Weights of a small transformer language model: RMSNorm before each block.
Each number is 128 + 24 x the weight over its row's rms, rounded and kept within 0 to 255. Layers, rows and columns count from 0. Numbers have three digits each. The size before them is the row's rms in percent of the matrix's.

# layer 2 MLP down, 704x1856, rms 0.077, rows 676-703, columns 448-511
099:089145109109136116113111182148120122131098075126131168088130102152141183113130130147145128135096112152099122113091146137104108102133129114116126150110168113171104072130073095094117118115101161
097:087093143101104108131117077092122145102082167166152138091125134128085203091106141124147148105133121137137097095133135141127111121110156102158111121123108076153129085111134173103105107100144132
094:116138130089128146143151132142136129115118103138110116133086141132155101150126104128119134167120169160101096104122131064079110137122136157151124105096070128089175125136145129152127125152081161
099:091119123125138133133142126098156111163169124084115110143177129157113136098135136157155154172119167102120119125122153106141154114091146137153146136129142129161151142139136140161155140078151111
100:117144116087094161171157159103124158094068135095133168165106132148155140107148135147106133090134112124080102153145077117110144101183117118120079119161139106139126088101111158114086122138150125
096:111142163149115127101131097145145136126119171132130118134128126138141127123096107134102157127111133103132096155164115111146171110112082176122115135120146112127169108098102133153104121123104143
100:076127149110104138133094159163136130113139113126155090086091132169197166130145115164141122138108097108105136148124111115094127111160142116110138126088142073165057150094115134142171178123136135
101:064094127097101096099119119117170103109076130097129087089134086167140124128087136119102115140112095113119122143123182112122127118115128132103135103105123129119074110100164109177129128142113117
102:168142171108106107147114126138144110136089172088111136101149113081071115170100082113124156121167138172149127126113169183117131118111098139130113148118153140140148113105157149111135127123174096
095:104144102136168150152128150141146145139140136110139154175109094143124121113158123113147126138131143145168152120114114146092169111139115175123118093135129190118129135117143133125098152117110112
100:108169150157146116188141149140133123146153121136097175165138138109147136127167123106129093078107131128109131151115132084157129151140137115164103140113161153148140114130121118111123100135155130
102:118125137115130132143134116102143155176083149124138157080114147159125121162126105095090119119126134076094139149116137148102109158098124105130146112125122143146082126124132110144115168153188123
099:118119141102117110131135109140090108107148131120115114106110088130120171137122173126152182144119078117105177107125198148192104104127074108144119080160163162134101111130150143130142089182087106
101:084092134143135111091116116140142119136101114144124168149135144084138158157170146148109134098119118151098115122146144107148106136142132148056145078107126114156121158131144141158126182093149119
098:129151098113100120151093141090128096141129120074084093142111139133134102125110111130080086156110156160098144077117130109133108113145160085108088174121125126113103139152153148133172105136108153
097:128122115153132102156124124166143145128119128119170150103129111091108147100092137136122142152094102107117115100128118138150090113133082113150106135140079161112134142094176150106171170102080130
096:189093145120142109110099137101104123151120108106143143083099098127159145125131138125121158170095084135160119097140066138048140180106181165140136138109123143141103139123144136081140147134118115
096:111149127099115122138174150095108111091142145113145132132102109114129163156110129130150138175113105152114126129151111113160151121105140133192126110134137132114143157160105080104139184157137140
100:124118155148120130115109150100131142064159156114096149134133115134163129120144105074103102133151140100152122130170113107119134118115147125128123151122125085163128156112106125107083142110129161
103:134094146097179104121151132122094109118091159068093127128138157111147098123160141112141122128116126127127119130129120109135121148147118124146130125128145152137135133124125114109134162095139115
098:103102150184133130150126121126137133157112144116120108128123151103113137131114128105111143130135143090085108127142165081136127121138101098178115146150153142145131148168147116080184087107139117
100:168138128123120135142105141155105110133152117071102156135138143163077170113124105105100148185139130114136130127155136117119121141149149152140130140167100095136123113110137134125126127116125142
100:122123154116121125137118148102098099147117125146105115125106172117120125176115128113105131144161125137108212193122146108132173106130148138094134184113169139133133144121125106205110153102138125
101:135126133149116149139114113138130106113129178126129079157130140121120122141141145120136103076119133142119110120087120114138119084147171111144138091156133127125136092150144129114123107122117138
096:086138140110139086139137101093147124112158144140121155171136143122132155165129129147140076138140158102128120122121110164126085151153135166125142122122138135142125104147103124126124164117061168
100:111142127149095155176142105079110130150119114095130118167130130145148150114129102089136109105137135145140108135124079096147099123118148170117137075125088156150131162164154156124172117106112156
097:132154118143140140141104126135170150143135128129115118150141146135137098146153106069135165110132138118133135115131105105120132125112123129129111150132104123134133122140132074121106155126103111
099:106123090140151143105157148084116082188126171142091146137116116157153178110134148103132143140128122117128127116116105149079103128120140153079080101138092131111132116135073100148144099117128130